Part of a small language model's weights: 66.9M parameters, 956M tokens.
Each number is 128 + 32 x the weight over the matrix's rms, rounded and kept within 0 to 255. Layers, rows and columns count from 0. Numbers have three digits each.

# layer 8 MLP up, 2048x512, rms 0.07, rows 1770-1975, columns 416-447
137117152071014088108143110079163122050141089128158172118110149088100132087074060107108159112157
106111055182120100125159144115145138133123082110141124138144172183138160142177203165171083098113
210118126135152103127107083119142118130108134116090141078146117124140169057154146136121163142188
144138180122149138140136184124160121084083139094138150110123134102095169133162165091093136082175
109115133154147178159112150155135181137139132099102137139060139069084170124131132104076193091156
111108121107122093159174119162113136134131139058108118093082116132107109071155136117138095079158
139185132126156096195139082108128151106109102151138121066148119122117103156118154127172131112166
168124105161170101185068102132136163114126126123102083085138161071080137085113084122127126158121
086115147126098098117128091079139131136102178159135171123101177156079180114104120132182111127126
159129093114190060155081155115152165092109120107138115094127173050115143104132130155148113129127
172083080173094112127137111130152205115132199162059182111035192121120152130104118113136156071156
127138160128109141160127109093114210103077150152111164086053131124179106120114152172131114090096
131035109119149113116085104123107178097069114100111070130133120116073117055121164096101082169112
120063150129130068125127114115214193157106109135128085078117154168136198123120192162106189097136
143152126143105138163101144112148138092134117090099120148084203157113141064179151148109092097184
150169126122083100164122103117142096175128114125070074144115104159114148105105153157142150159109
105180145165078071157110037112113133109116143074093077045099190107117127138092147117166140119190
125142177099105161119152075055137082152135157108157115137033110189105097091116111129186108118147
132173096107141130134112173101099166087135134112131085121133112107119102098120123107135173063133
089107164120095080135091118103148137160126138106081158094143096151145113091103152145129137117188
141156141081141137106156122110146106144085128129131063119120164129130113127137070217135120118218
163096143121177145182126183135137106084144195067047144121078168141189122108109094113149193167119
113060125139120104160159203138163195073075070152067134141111142154092206105157091126090128123149
159122146145137162180119092092086141071135120065084135112126098126141129122101072075125082174130
123127135101084132184083121125107131140098172136118078125153126123132095096154140105139114120078
144139093149116061137127137073130183124151133114140116062123125087107120146099138153084122091119
106137113122166087127125084126222166170130147109126208106050155174170111037118191111141103055141
120090163138128148129159096106103100144088122133136077114088123102134110074119115128143118105108
128115099143120140134124143076146109175128128094136140096132131155100090113078166144111148155102
166100155089178163123103074132125139144132133139116070087084153131158119099123126132135088097096
097112135147145159154129109124131140056158129133173131061109141094082126146096086184135123147085
083134176088106112121093101157107103119083104149101132130133168176104149161130099181180110134143
118101103174128189152141185116076134117152136119140089100119130142151169117179133106165098144151
108142145116136184172171175136129166126123094144174108155143097099123109133104101091115117084128
138099110105118155213172136114104107178101173135134068134136122070148127041134074155122116100093
124160173128126098108134125148082192103106160137139064122090122146127098138122162169174149105149
111168091177109141134128203116072096079101126140120073084092097079144072187230120117154059149141
129151131165096120126148159082150124126137131091112126133120154137112124097097178167153118105130
145138147132133087136124166093140168104122116089136111074066127141132168127177162112090134051120
073147128170108120104118094099099119144133118120111078113126147131043131083118075193127101099154
141115120120119145164141128100140212154098197114105140076082115149085110101175160124161136110181
152105098189133096116123117082080125126100148118090109152086136081092108126202113105175149122157
096129155094117108158124158147126109154093183119098144116116175186178178122163145094103188106127
122092078112104135116120088064082146180110136142167121088097132117134130100167075121133120134175
140078098176020139140146084064143180159131186128138087137122163065127132185173137096223104084114
148130143177111094115171078138151119092054115124145102099062157172127163087150138141130146146142
095144138151063135134131128169114171124141133180144096124137113126096141140122076106146123074112
176125081137134139099178112142115111140116132080106110111161096128136162131138182112116139134096
178132156101112110169140093096251148146116156121096124146123139125179148173165162152161102124058
070116117106095111150138120079135192126120095112144080096089182091107120162184117097130102154140
178134133131112154165240157141110127073110190133132139109114148152146131153117104112071153144155
121076095083086153151089151088150144178074153111131117134118130117064146114164096127188120082149
125097100146127145206084101074084103116149100126165098104139127128138123004165125092154167120173
101075093180077155151123176110124104104112180129129166121095178106099115197181221129131140092105
142093179103140141132079129093118050092078138075130154099146122138093111137143073109157123139157
223138073141131120146154111089118165097154104195140161108112199140105091093103112145141128106109
131156133091090154123072084125147147079097155097113174069106181102141137129169123164146109127101
156099131138124203111137110111211088151094167037135138114139151127107131111150153131143117147136
109096085150053135145180087090182125118091144091132185097122130094087147148139119149147123124172
115135120126114139117159106128162141162098128138134142144134160148140160103103125136159165105147
088092198145106083118109107130140178092092183126082097114097124103081120094139062127173157152136
114135125107084133130101150175164174108105129146150126053092120131103143140134064100114121111183
149086149092104181154194169131107205102101170080150155103060108127173101122189117140116138145159
145150073138115113206126156155156150099105164096130130111100171167115167125116146140188130164144
181166065178107117066083056141125109134125135157112098101102095157142127133108100170107147087145
135154116133129189140175125112163163162155085147145083097074153127132170036156154180135139150136
129125162132092156151172088128210199168146151119108170155140152122166140118076121173075132123118
079132091170103104134121125113145103063076144122118149117121173150145152113138181081174104119137
158156138141104122117110091066116183160067134116132091080089193166137113132164097158096143116153
163148140138112085165081085089129137151041081133130099131127149091128177101110116145116154085091
098124118155078195113110154124101095092113137174079092107071110166022116102127145147084111105179
068060139184076114151098115160084100097074152114137148121087199132125126080133173134162096138121
108137112189111095183188119100115114139160163119154145119130080090098157088113162140124059030162
155100072091145096156168150150119106089087153117155105063102118115156118129163126130131147096118
132145103128104168143181094112146118197137118119121199135123170102145069136128154125161120123163
141147131133141096108112103102118149090171134099144129113133170151073109170151096109158072062133
112168090157103131204077109096157161150170168098122151097152200123082108126143156139127128109071
121114123144128095141131062137087078129120106096112141123080158194082151121079077124110109084158
175163082136124202228145167064111089166062157107105143147098137117153078125136128179184122139124
159131020151151139120148085076125142124175116124067099109102169138131205122162111091116124119182
135140170169158151177122131108164147120106119137122108089066152138126124104119120142103142128109
144106135156142144144102105101158097110132088115120119097078145109042136128117150112139114104162
149128079150155101153137164113117094132150166111109106118137143122130142146136143164122152128141
179109155108139135153161160138130081150082131134145103085133144132084138095092081114147125097077
073106132131109168176030089052142118163151159155149106104137133100138114093103097153106153143117
149171118153165146156135066112084176073155173112096138100116176143105111114165159160184150120181
154167115131097162128119111125064139019111175086140134093040120124103162117149055103141184127104
166142064190166107161144165091153108144117105153112149093087165170115122125112114132127139104089
106130136138132128175133114161112120120123130140092118116053177144167155124115191113135146179129
106136157145090079156119088116122132114108132115085087132121102158099138099152159144118100138091
148122109156116114093081114149158202086097167085078102132065156150120099114142070110123129124137
163101149100078134164129096127109162127129192130117122135108180129038123144154089114072127101144
123085127197138150182149126124075128130134170118115106095111091102136165150119157127144125139134
143087098106119088129133166159152144090089092068112085140110109110193134100124072202159084125145
159120155130129128154123199138165142156117093129130111095107127133088140124134074158131157126163
086171081127124078125095105081161119142088150125088142100047137164091115115113125143124046058130
133088119118075148141174127109188171075163141101101183115149179077158114149137122128139149101133
144157133143097167159143103137146106171151058133144137136164076107102120111180100100098119110150
077102141083134137138131100035114128099161162106112171110119159089145152102197113129112082129102
074102116138122140152162144083170123141128092121109070109069109127095125102114105141172175093230
137092167158117137185169079101128101102157150064094168104120063082102100066134078126163128160091
137099088144137061163155159095133098119130133143164128105092213111062175112120168078109173134165
143172143184138102108130103129109133051183130151070126124117148134131169152143116134147110137171
156085132121138152139094148101094151135112121131107068109141120165118137091160095114073116091158
092107097110154170162116111138203198155088134142144170118070174135153165170133100171111148148139
136139150174124151128083127108120108083125127168169139137123151099122117087104113155117136117156
099161150219142158161091167138080148065113191118090139086151128099092147062122020135131120153139
148130146109133125159050071145121186124076147130099083082158154154066138098188137164114141115168
132104163152120119140127160157099174132132160144101153097071185126138125111173101081126046103180
116071101147108087129196093151138135105129213169126161123062057154140104164129118120141103107135
139112133119107175144155109082137096123149147107108114109085134091146157082124091095170135138135
198154164139118161147124155109079129102097110105102132149109122146123112098063100094097205164092
158109109134102107165103164112131151044137127058086082098129109098094116117093148142123130141129
145136094175112115156137121096130088115077138118099163092110150151061116136086146111144109159165
163117098200128121151109156078145133122109134124121123127100164189129165120104162122156155115157
191137093118118161159128114095084145079138122134090118127130149075074163077163104141099108168130
150143162135051101099123092076126154081135118103159129064136150076182080132145122111177124124062
132131059176160164176141133121108141120216131091172123098100121137118146131185132080127186137112
161112087116096140146158110111206170093112132132078143105132170056127158144140169104154101125143
138118098177117115125106147133125158171181143128120081149101169101120191100126120118099111103162
140105138098047121148155147135132147146155122103128104091074131087116127141100106160126118120148
187134149135153163121106091140133129111103138086129134147111111150171160033159151149168129121144
152161130154148165121138118134168107149083113093157096068135112143105139062103161168150117161154
187173146155027191174145105140065147147086134115103187116162178105066112126123141137137113113140
112134096161102071188075156074100113106092096169166169091048155220095089103110064149128120165075
131104128145175152094064187143132110122157140070133098101152109131111049140183153212150132087120
173061152137117122131178140126128143100114110115135118138129144105153124052114156111132099074090
122134167216154095112161138120184119094146127057065110067072116111176140170164155103169186184121
114182162076114216156093098113092091113072133115128116074110142081085139058166139089135066195178
114154152137125151143103131058148152059032154092115142077059102131109083094108184111132160112122
102158171132161197132111118114078117150094199094211103073143163072127151097138123119152128147105
110040105171156175200096149108062142139129162162127133123097131154017118069160141191110125096173
195053113122128181104171186113114147073112205145155083124097102090080143154115138132166164082127
095151110133074124143096138080136119113117144107138150140115163101104128104124114169164104106179
141145108119105158174073062090101102133154118116124184117147098083110164094152137118167176095110
171103103161111096102098124099191136136131119118085060059147164140063140110136084137142107098170
147051115183128174142163118161083109058164164136106130071127164077123146130118108097148152120163
159141144084066147164109123123098111116128141084096137148104111112128108133133185150143112118167
170183109105128113185197134054127106130127178073147093077153152124151122110108105169125139169140
115100160122143109169154141128157122099066164128129147096052172088148181116112148147135115131124
098148084173124050201119140075148129117159150104067098139114148028078185132099207123150145121112
118169127128126193098133090135131132110121131184117165116108096114134106049154131133128129148128
110092153149129149155136105138051134174136099134136139145080158090174138101166098127132123107116
173077149150142090124129129119102120088126143137190109119097091115087097139151161118170147107119
129113135122128162142117151118130047081120137116161116108131113144164124158127133125152144116127
108160106103104127120141169146100147114143128142113121124089132166189141122146132136120126140099
100116130107139171134089142078115109109049121117135105099122138076102085110106135060120111053093
116041157147114138111139154106133113092105086163118085128135089196153121112110163148128113114079
153076126159078080153125150142104117175082144129086168087128149127091141078177119104129147099186
135100135116105110109139125085127116103073146145172119078096140163089115130187130163096143094130
151124131123119127138170151117188088104143094134074144080125139106130110123165102156082127161129
132090142120164150146122122142102125091025197123092126134144136060087119178114115150230134096134
097134151118129118202109122091123097108145149148127117105146141114172171101105157133190094094101
119105172127141128177094126102160212109059215149142115047157099090131141143106123153151131154156
178108090160127128087086153127141135155135093115129121138166084141044121086122121166104170055160
093117051145170092149115144122128117069103115173095167141088128084068131065147130125128116114122
076145103128135160115086134158126182093062150194162100094149155142113117113123207179176160142157
171069125141065145193096113111090061145137156104113134128130152111114106113118132132173138018101
128111107161141133170102114151100156115154115116082121083106149181153154136163068166154119083077
175162112127178112184134146140184146117098107175146142074145146119148176056126109198107072128157
136054097129104114162122137120112124130135140123136087139078185142112110134154103145104105113167
151099090106139144157152172111115136105049118082093189142115095168054169069145156105113168117118
172102155136151135153143144142142132140138123086059142119137149202105145083102117088146157037122
170129058141112143101177126161150104119155088138098132096071149188163139077151119124131093160144
114081190090105143102130142128183143065109124091149122126191191110063114111067053123155160090115
143148163119124108174135110115140113127131131057111085136096147091042111103100180149153136079170
121107109121098099103132149098104162140092114093106140110135100078133087145092174164051173132129
125122092123108124144170130095131148147091196140140109110083106117161107119131099113156175152126
212129135154133073131116120062125115091168097065056128132147100118137085087108159111155154106106
177065033109098112156162186117130125113142123143124110109157162088090123127129174124201149104130
167091069144148175167128142141190118056182129116087086060111183103136178139138114127156104074196
099085152171085173164092165143117117089096078096082099137139156093123146115067093166162191100075
132128132144151119145167075138077130108079151171070114137057080119034123127120124126119090063160
164099120147072105136171135137141095121160161067126126069098137145105116181143064124102152086148
119120131118103137139157161153117153122133104120074130125100106079158136148126156121126125128130
120169154164127193132122140098092102141159121163087143115131158077142139142187083153101124078144
109148104120133084139177115105173161135132130087120176090128090131170173160131152116156144124106
180128145127108141136091018171153139110153125166139081112097126120067147107115091146065098125133
117102125108123136133139135121100159159096080072125157124152124097115115115177110157147140084164
134108068175068088100119095112136149113122116145167105137118164131145146119108152127143194102113
099171103104161192133119115057161108125110159049107126118158186144115143064129104098126140130157
123158153101207114116076126159124139102097134129082141086093179112094104107114145128154136095164
111066127155058155103143072140129172157126125110091154150136122158104131141112143129100154085153
121124109100078105174126060133119151051142141099092150124111207113056156156222137157103157130159
174205127132088113143108131092144091166108135109115093141121142082142088124136159157114181109128
137123091105138092142116137124142120106131134153085084113106108119049179110112085159134129162145
084107108172160180205144102105144148160122111142170148109135156056132151150124163132162066079137
177071089120105106102082085138153118142112101133127099119069156148129126112134156143137092149187
166137094118139149204123215046179070094117195129182096132106149139079105114144080176082154076078
140091183142109151163118138099115142082119164126082128127103153067142139123093120173157103103140
094081127121122133186122151172126097114093157038119139110087078162154129063144170117117182099100
096168116131116133139117172185118122119123048128131120104134111042104157129130051147076107099168
115117149135107118125115113039195131091175161036159088111129151163114117114121168168120128132108
158128100116169183130143137120127138153130102150088144131056161178125135067086174109116201108132
189116104095033118164111114120115151109100150091165117097097106146115139150161080102110097155176
097113140177144147162146156097138102089071133076143086093103181152130156155161149156154119113142
172125185107116103132154178095150132065079129127098148101068098164135202098146130136177113093099
121088142190072197150124136120115159069143148142155126068068197078063116157121107138148094116159
151088138131152152161093142131121100158147119134112080115178115127141160126169059105078126116142
138098069127121099165149097127097097105078139125113061142103151076085148143109112147129104141111
110105105143117152121184120128118153127106115075141160078132183105120156127169110153192151102129
116140124171127105179132137146100117169167095155105137096109177081181138167085061128126122133169
171092132087175165146170158116155155085127168131094098068107144121130091063134171132169167112160
130153145150066153115105185138106153135156125101096109115083109121146098139180163131134131166177
111118116150089145118120096099149130131155123135133140115123163087038074167133113101095183103134
183083173124027093076110093105075111147109119143195115120139062132128104161093152140130152039152
# layer 8 MLP down (transposed), 2048x512, rms 0.0657, rows 1770-1974, columns 416-447
120070166086159118066097102156172134128155175173122128120123108089080074059163099105080148193103
086150128153100148118189123162071088147175064126111137144139123095180140105175134158131115141160
083082114142150119150089093193170165165134100140110088175051139185105159113164153109132126201158
156170131120142174160114112148097082074153129109159199155110086097158140080127104147164108120156
172075162101192128112143138178117147128137152150139118122134042156129102122148187066138098148100
139060047136075119120120149139124180035109110109148103192072105129099088135113132046136116137105
134170126060130057127139103107108157153173151104188111106103091132158042136105058124140148128160
176118097122148194136128080110109097165145092095120221137110153166125100145131104126154078223095
160059168169112138128146105100144068113160107134121096128150130105155148157119123106120135114185
107144051206114163152135175146117123110164061084138144116112086105152121143166140132143130102147
145108173142107157120174154137086141132186144022206136133138169116190178136119122087158063123145
036187110136105079170137153099091163122123130212118116111075156156089107114105153093148099117067
133109123169100148108146155132183189117162113117123130119020144115182153131106171081106146128142
117102117147184083169093102148136124135157064195134143154127168146170153141043161025082131129146
137147154128115126148156122141125126076111128063161141111134098104084095121174165133083068121162
159163110160144115145087148079061131131090100140124113147128143155102137137103155151187125134103
147191122142126158130174118105124130095124144095158163053088097128096192115147113147091125133134
153101120155149172134099080126118090087169102166082092110152087137051174134112123109149131168109
152155101074161088124139222168134144167144166142110135168161145151186160057034119137097108145108
122123144148126110151137129111185151124155137134100169074214095134172073117122142108125167099123
144164148148142151104132109110118094080132115109174166110119082109113136141166100097061056081118
091148170139169122141108148119147115128122101126121153152120099152130128112081096179081153129131
127083209152096088186118115207148159089130103132118172127111143143110126106122131077137151158155
134134128134142146119141198164073132159126130113118200092102178093135146159122153159138126104161
124182115139098145137154160113205143102107198134176100105092109125148094136081145068095141081119
110146073146132188097121133128094133101080049120124137125164133071154125152126142146124101154072
142162131155152164135047171109157157119146121153087153093160107140138155138160174168076157057128
159103113142131135129123105135130084096118119154084155117122105062105136160079173141110121142129
146176116140136152125152136177185092205109099181107106150143127161119180115122155140126070122161
116118126114123132103150109125147118152170136165137111071125122154146125140108094131085125184133
150124129141199122153116165072125113118147120153154153069110143153134059147108128124134115137154
158146121135153125140103189107125116162150113099090113179128083164108175161121105136107116094134
106117150133064143055135100112110104138171087093150154111104144089131101118134146139135108167136
096104093095081143142169056153069189134148099120189091167153078164105102118138147073158141161143
171138147105101145119119110101144067134094165131126108177128114137125126047131164140094138180106
105105124126102099129204077108138130128118132163142097137173105145148134125125064149130100150168
145136131145096176117131113137105122120100130099085094127065164126119077155116104165117099159144
143145175127123154109099037125134126133165131131105137182129098090115134066105162138124104155120
132165169141146088064116117150129140143178157099175143130123103107105087101079101067125110105155
116094178128131133122138128108124148165191165118075103156121107156156067107090085179150130083166
086111133097164154174135086095122133127201135162143133145139144158187110144128115180101121185158
113119190132120078081183133146086069158158091164114144159146138162118133071118134121207166150111
166176101119144156121150134155108132099113123118076149112203116123107104096142100093123183176084
106192156147096085090170120105085115121128137096128114151168127150106093123023134158118151120168
170152135133089160099183142175090143159128133109121123079122114162149163134166130097143084054136
125107135115116112221083131162139122147121131172180213115102120124096107160168110148178133086113
096108132106106095182120110073104164150143114159124117119123121122162127084123133125128113124106
116086062122161144108112183089150142136087126114140090147159126145129162114157130062096115162125
169164109202111129126092136151121101038118111191096124147133146082127132074127120062089132127124
148164127125117162167112144093142124107135036144146116102131178089141117119138123066139105135186
135114124086204162182131140166160096135132104110184124141171120137130131118121144160157167194134
133136152093117121092084134088134124146158145146119154146175100081140114116136144081079155184130
131093124124115159146106176125078107103143093099163128151091124133140172077138075082117118109189
099139176123148071065090165105101106189149125103146109151065127170125164033162129082197111178152
105142088100143127102147177160129108177095189093168111149096133133107144119148149073089130163135
099143135153149114142112137137175137169101125145116136159153190112142137116076161094107129118097
108072151099120120147120083135111176165094141113143094144120116153120150100164084165161171135130
164121050128109117115080118159133153129118089096110107165163118101072065140121101144088138122113
125082149118100106125129087149129151073110145166089144163091110094112076110084118117113110032141
129108143144128129144114135135107115100151132144143123119117115074115095122140127117103100126131
096129170135119148093079107239103159149119152149139092192161109088151107157085153091148138142178
098118093094120157117150099158079027115133158131118115115145080122090116137138110138137148122153
114083108145110122092115089112161110145122118125140145184085160083060131114119111131157094116176
146137147111157102084110126093120116105130064148121123154162162188159131123062151138154098135116
139185141124152130132182144159107053178184089069126124155087093122134086135136180122163135191075
158103090112124091195159082126181097114183137145122116120104097124165136148155115153086178206120
126164125125135146112148118165116114140159160154147111169157102117111081131093105083078139131125
147145165115110167067126125094149121132081159081149204175112126191097135097101169092083140150114
138159143160097178169120142084117139147107163134144140119131097067144108198133103152109087109144
186146070128169032154144142092074130151149122108095080128127047097125163162185115105100067108088
184144157137192074085133115098096170139114098094080170086105116137073168164094111118116162126095
114131112187113111096075095140129118143040125116150159129156117102104148086172130153141157074082
145119173101127130126141099154104108124114170172082136125137154132100123160124131130122136116168
169143077132107105145086139164123116112100117102135169105122110079095131151040130069168117169081
149135143108130160178124113143143101103077105158123133123177104119123152125099141172096130089093
113169142083181156138121113101165133131135183157156132136187195102085150082121119107163148108163
128145117156121112139102065137163129142165135151100069142145129149112195137190082178091192090153
117132168127081090116105128120097099115089140156106095136153180134158085130171113147113062161119
071159112116108205209125170109182123147133061116124105138132119137158078072068164100109113156094
100126100141172120130083122110132161139187044162189170123114106142096098098148158100104166110139
172133099095124079131135134078129132091085083202173104122177097121123117148146103117116072107160
136166137105150139130110134081111104116184093083133165110099099127077140124067112058160130113164
067132066114149112147173134106130129104157147148156156116096045142123165104082159181148142145095
141062103094118109099155129148104114133102171119075162191143193100103101145105181129130083113140
154150137113070120132125192082123084148187110176117191115136102096105101108158103141137138152153
091106108156167108145093154160093100079176119111113221113081036134056134123151105135137129106133
166126095130142113123091068152139129100103115105111131130068151178166221182073120172160092114099
120137062169124150146081143060096081170113070180137168135146161153124144154121176143126197133055
143146115113143112132095114151109159141127140166147112133162150148121138174045114167076162122124
122126097140157138146083177110121128135188115164100168134192101166124110117137133141153090152109
136163126102166064095109160133131124059123190153112065114128148125156106064073053132131150147090
161135121106107103096139083125107177085192111128078119115135091118156123147141096088118172081096
099145174087149108109111120149108168089157122179145153133146083110055116164124108146121097157129
121066149113116094099119158093094118168094137092071156104140134138125156105163149119139172121159
134137149126142165134150088161132116117147102131137161121155167166136177091178119166132125141114
134126110088124098169108124111134094167172074113147076117097139120111146074151089141145085103122
098130149087127109094128122143100146127162097164098120154111077096118100133117126153094134143157
143104143080088146151109139098121166168104199123097157065172134118159170130164196144145204081118
135082142160145134126129125151155128111153148153150222115183095095221135121113132109088133106159
128070172107224092169069099175105140184125087090163195158117164116116081124126136123079139078167
118153168133148104104164164120084100169156132140163138115155065119086114124118120122132114138165
108085138171155114096100096154116180144198168077134117133129180159148183085141133161162128094135
094156148141122125127158059151123106131186180073118162139105135107166073136177143152136131142039
110097147152152094121130127083100129131114126149220139121117096181115158117127064160115102133098
145143132127120101072148122147068125087144150126137128140107140117121091103110156101091133120149
173118130112123145104121171199145129157127136168147139157102146110151111061133115174151091131152
164101063104114136172089099151094112195135108091158136137135130168090117128068123132136110109095
110167095117097134095146059219152115159112099172133136133165123123100190131169146132140094176108
112081153139125140149168136179111099126099147194158185039068071201114039129121101224178126129132
145079126089074126078162098068157144123114152118118143114131100137145128118100152130143116141154
151114118168148116200096048107104074096108130102137159158095158179124073116137158083136153133080
110098157100098145072165137135048103164141134185143125165126099165192076118072095131106178141118
118200134105163075138106120118093160151128134040123146097166139109108148162114136157120127133060
123067145137113139168123119159139159108116129117129147064131140105123124113155091163127117130150
093134138132118162140072112152150082133168134185079193108140082149127183131172118079154244143133
141125151155146215153131126134159162119111107087091109100103150141168123196156159152144140146116
155093096077040174167159115140148137141120165173167189121096080126130136108136131147104103167129
111216106128139145161163179163091123075162124157129219096134075112091195149116128171108190179145
066090144153067142158166136179135079086092129078128114108136060140122190110120116097100188141120
147181140099102143125113143103126109170168096159164174168163112189181125163110093106081170116114
137156151140140089109128142189143201114159104176093211136113137106142107134097143159123149100140
106132115186169137091138216084109164122151159147165158131122124129135101129098191240118133182142
137079089049145128089136184084091180112104120124096159120124150120106099165045142134103076124139
124117076121103151211117152090087117181112178140130112112145122151115100098063153128069180132112
179131134153082113180101140090164145138133092126094144118093139121129101095140114098085070119099
128127141141129104100104128107123118108109100135121179123165124119148139136126105184091105113086
200122073131125080157159132163154152152123109184122065097066104146136073124158186094123111126142
132154104134102120151105178116110104131066137128100095031154145158124197122155141163090151138097
171124052140137111156115125175100093146107118183149069136174126091161125092104089094098107188107
168126101083175111151103109087141106135101179082102123109206117160139174152093176121102151079166
177097108160121134118111153133150146129135121127111147139194124078151158148153133145079122107125
163107117154135157131144193162096152135159119173122117083075092115121149118110115162125115167094
133107133115077148143097172099107131084081094155156125160130146120126150139191158179133123138135
137075127108138178177080074137151112179135129138179179151159118178153165161146050104166167162173
128140168146160124085164167167188150098067121141119060114119141139116087146091110199128111104165
174113141138171110129130148082104150112174123144117127173135095095093129058148185060131106127111
118137138114151141067157182060103182125175141176149113125137165141103148024144119168154128148165
142114125093125150142144158062138149138171083126085102115130122111133095105131136167113084139111
114098085123132107154122145159091089091140113096098097143155095209136142095122118119181097113161
152178146109132144154143189142175138140129144128123132109125104113157117174123135080141115166166
136151191096118163122122119144087150115072138145160105119147170108105129129136084158137117122098
119139118131119177144135166159085122106148140128062125129152115142040125080182117173131120148082
143092090151112137132122100165077153180191113099142156137145174134117125151083115101147191101123
121109112135110062080127084190148146130132106141175107122151143135124159153123140218130097049135
066131149111165078127120086132182115159176167155108103127124140171136157168122129108081086109054
128156114158105121058117091175189104163159115139109097150184103102110091114122172081179046139116
179103128200157172149125139123145146136160163079121069136119111168182143105140208035103102160123
176091115053074157144131090160168131166118127076107116132189163136133134194083091059132104073145
102116125124149102121113096148109111124122161166116112142140109114156113133147148084144075127116
167114128108132124095137120135091160123099179061119173114167132154121092134123139165090154148112
126091065188186051145128162084108161116117130131094119068155080124143165141100057124127118100052
129153126138172138176116126097142123170137119152069100195135128118136136127143070106110112177086
149141165094137151097144146219127079119127108112087122097082178167165043168111132082073118193103
057139149107190135112102120165099150100130150138156166116177152159130127098163129184113164117149
168167162077123120097130124115090123089152132210128148175104106120126122127123185160085122125095
141165110116096147166112167106119186135102124118119190135116041131185134110151129195110060175148
096112105088155086117129089160172179160129136197128180158231138118165130115127132116165155119113
125102131091135110124167116127119141121126122121176093115166147119127115111184166148154181198149
105153120129153113127098110040182184151115133168135107070075154106110162168129142145109150110129
113116087110142090030059155147147078119087077141139164117084214121118105097142108061181095094096
163110154156112141179131116148181059100144083081152159109088139154168083099107092103125090117118
127083147117158156140138148153095162121098151107115173099162141115153117163135149084150184187117
142140180200173174065117112153103166098106134072193149080052160153119049127127092160069125198068
156112120157109123139149127100121139138168142113093150097086152069123096159108098146083092137143
163083131156138163083142145172106090184127114115146121122123171071094102153144092108138076116129
117183070106172150161128192091096089151149100064114161144183108106099119114180132192158157141129
148162086104094114113127220082145117151171125122200124123127180153137053123155163118130128091148
126127116166144143137106226110151133143105133135073186156168144122143119087130146154115122126118
121116126111179181096135099114148173142154159089143140114125131085129139145112101057124125157149
134155096113127185126112124080098151181195168118147080123098105127159135121161137159165156146145
164160081117141125114136177139131172155127100091108159087150117144139164123126168128130164130070
125147146174140146128123094173140147205095117161129110105097150107146105194114052139121132116201
154174090127139138140138142098161145107080154123118101101106102115213123127100139120098084087126
134177100188070134086111191120115103143112116054109069096155170095112121131211136121166136142105
085089136105107163135176126108078148152077096206129166068131140090124155164112111116119121092144
092117115197113164082116097067089157176156087102152133121143118115133013093127182144078142148175
130148132144173174146143141124189160149111136117124129125133160197142144079139146122105124144129
172131081113124109145140209113109111103176145112092124109124098097104117100181236119128167194131
113083096121113113136130143082136165160108092078131081191144172163113087104128111154133148100111
129085095097050173107174120121108059157180118140135094174135143155121086145117129181156117106121
108109116161045114103098152149115096098103115137159102138128151055111065182095163087092118124112
184120148184130137130167144120080137203108122137090136122112150149132097160150162104091136163113
072102087143140113146098105116111074124068074175180084126205116100142183050140169044138147129135
134183121124102176109068151146149197131163159079175099130143112190139105146150070092115143109132
170162091093096062151116133159107135122102158168186169228120150182142114160159090126149172106153
135132176146114133135133142138165109073075120140138110184166070167171123103107102121148077155141
099119103155157117117146133107112187165083139134143115190113183177143093072163182123140102155122
140080139154156175120095106137059100153160079137163096097156141124090122162166122105125138149149
138149128075108173130143112139163122213138100118211146107100066145064143130164148122082115045129
147139151096082132171114161113162128138178105162105098195142164157126133154116073128123149101124
162073082114172138115117170098100129163125147140138091139097099139144145113140080089111130134151
134138195085181153123110250086062194125146177135089120145138076068128123132106144122141157093159
129118167160192083130126102107120126094174112174123123126168154147117098179126023150145128126151
089145140117073096095139127078151184172146130188175180066103135127127123136139168095154095127128
162100060158115186087129129156112126159205110116135114164126132096181085145112129109085078105167
118081188149107159175123080043181103157144060097082139042153112129121073117154179152121138119109
094111085133055136113178129140175120166146185157155158115140118118088137129137134110154139154127
117092154192137082122145164144135147114128106157101084106173108134105130164171115153093124153152
146095069167112117093184166110139137185089113171097106104084142107134134117236073073141089170117
140170092158081152125147121161151131137129129091109118119124139168150134171122136123075135051098
106115106129112128094104157119171144132136104123110089130141132134114116161106142139118134154152
068187072104099057143137088083124161138115156084103142091140099130139178134080184166087217139102
161092154051127152172143083138098104123180074128159145084168088170123172114140171110058159144154
099117141078103123085136136153163084106101082076136020161202036106127185163131155150122083154159
110137104191109159164137075131126104120073131154159141107119109133101102223147078163162089147077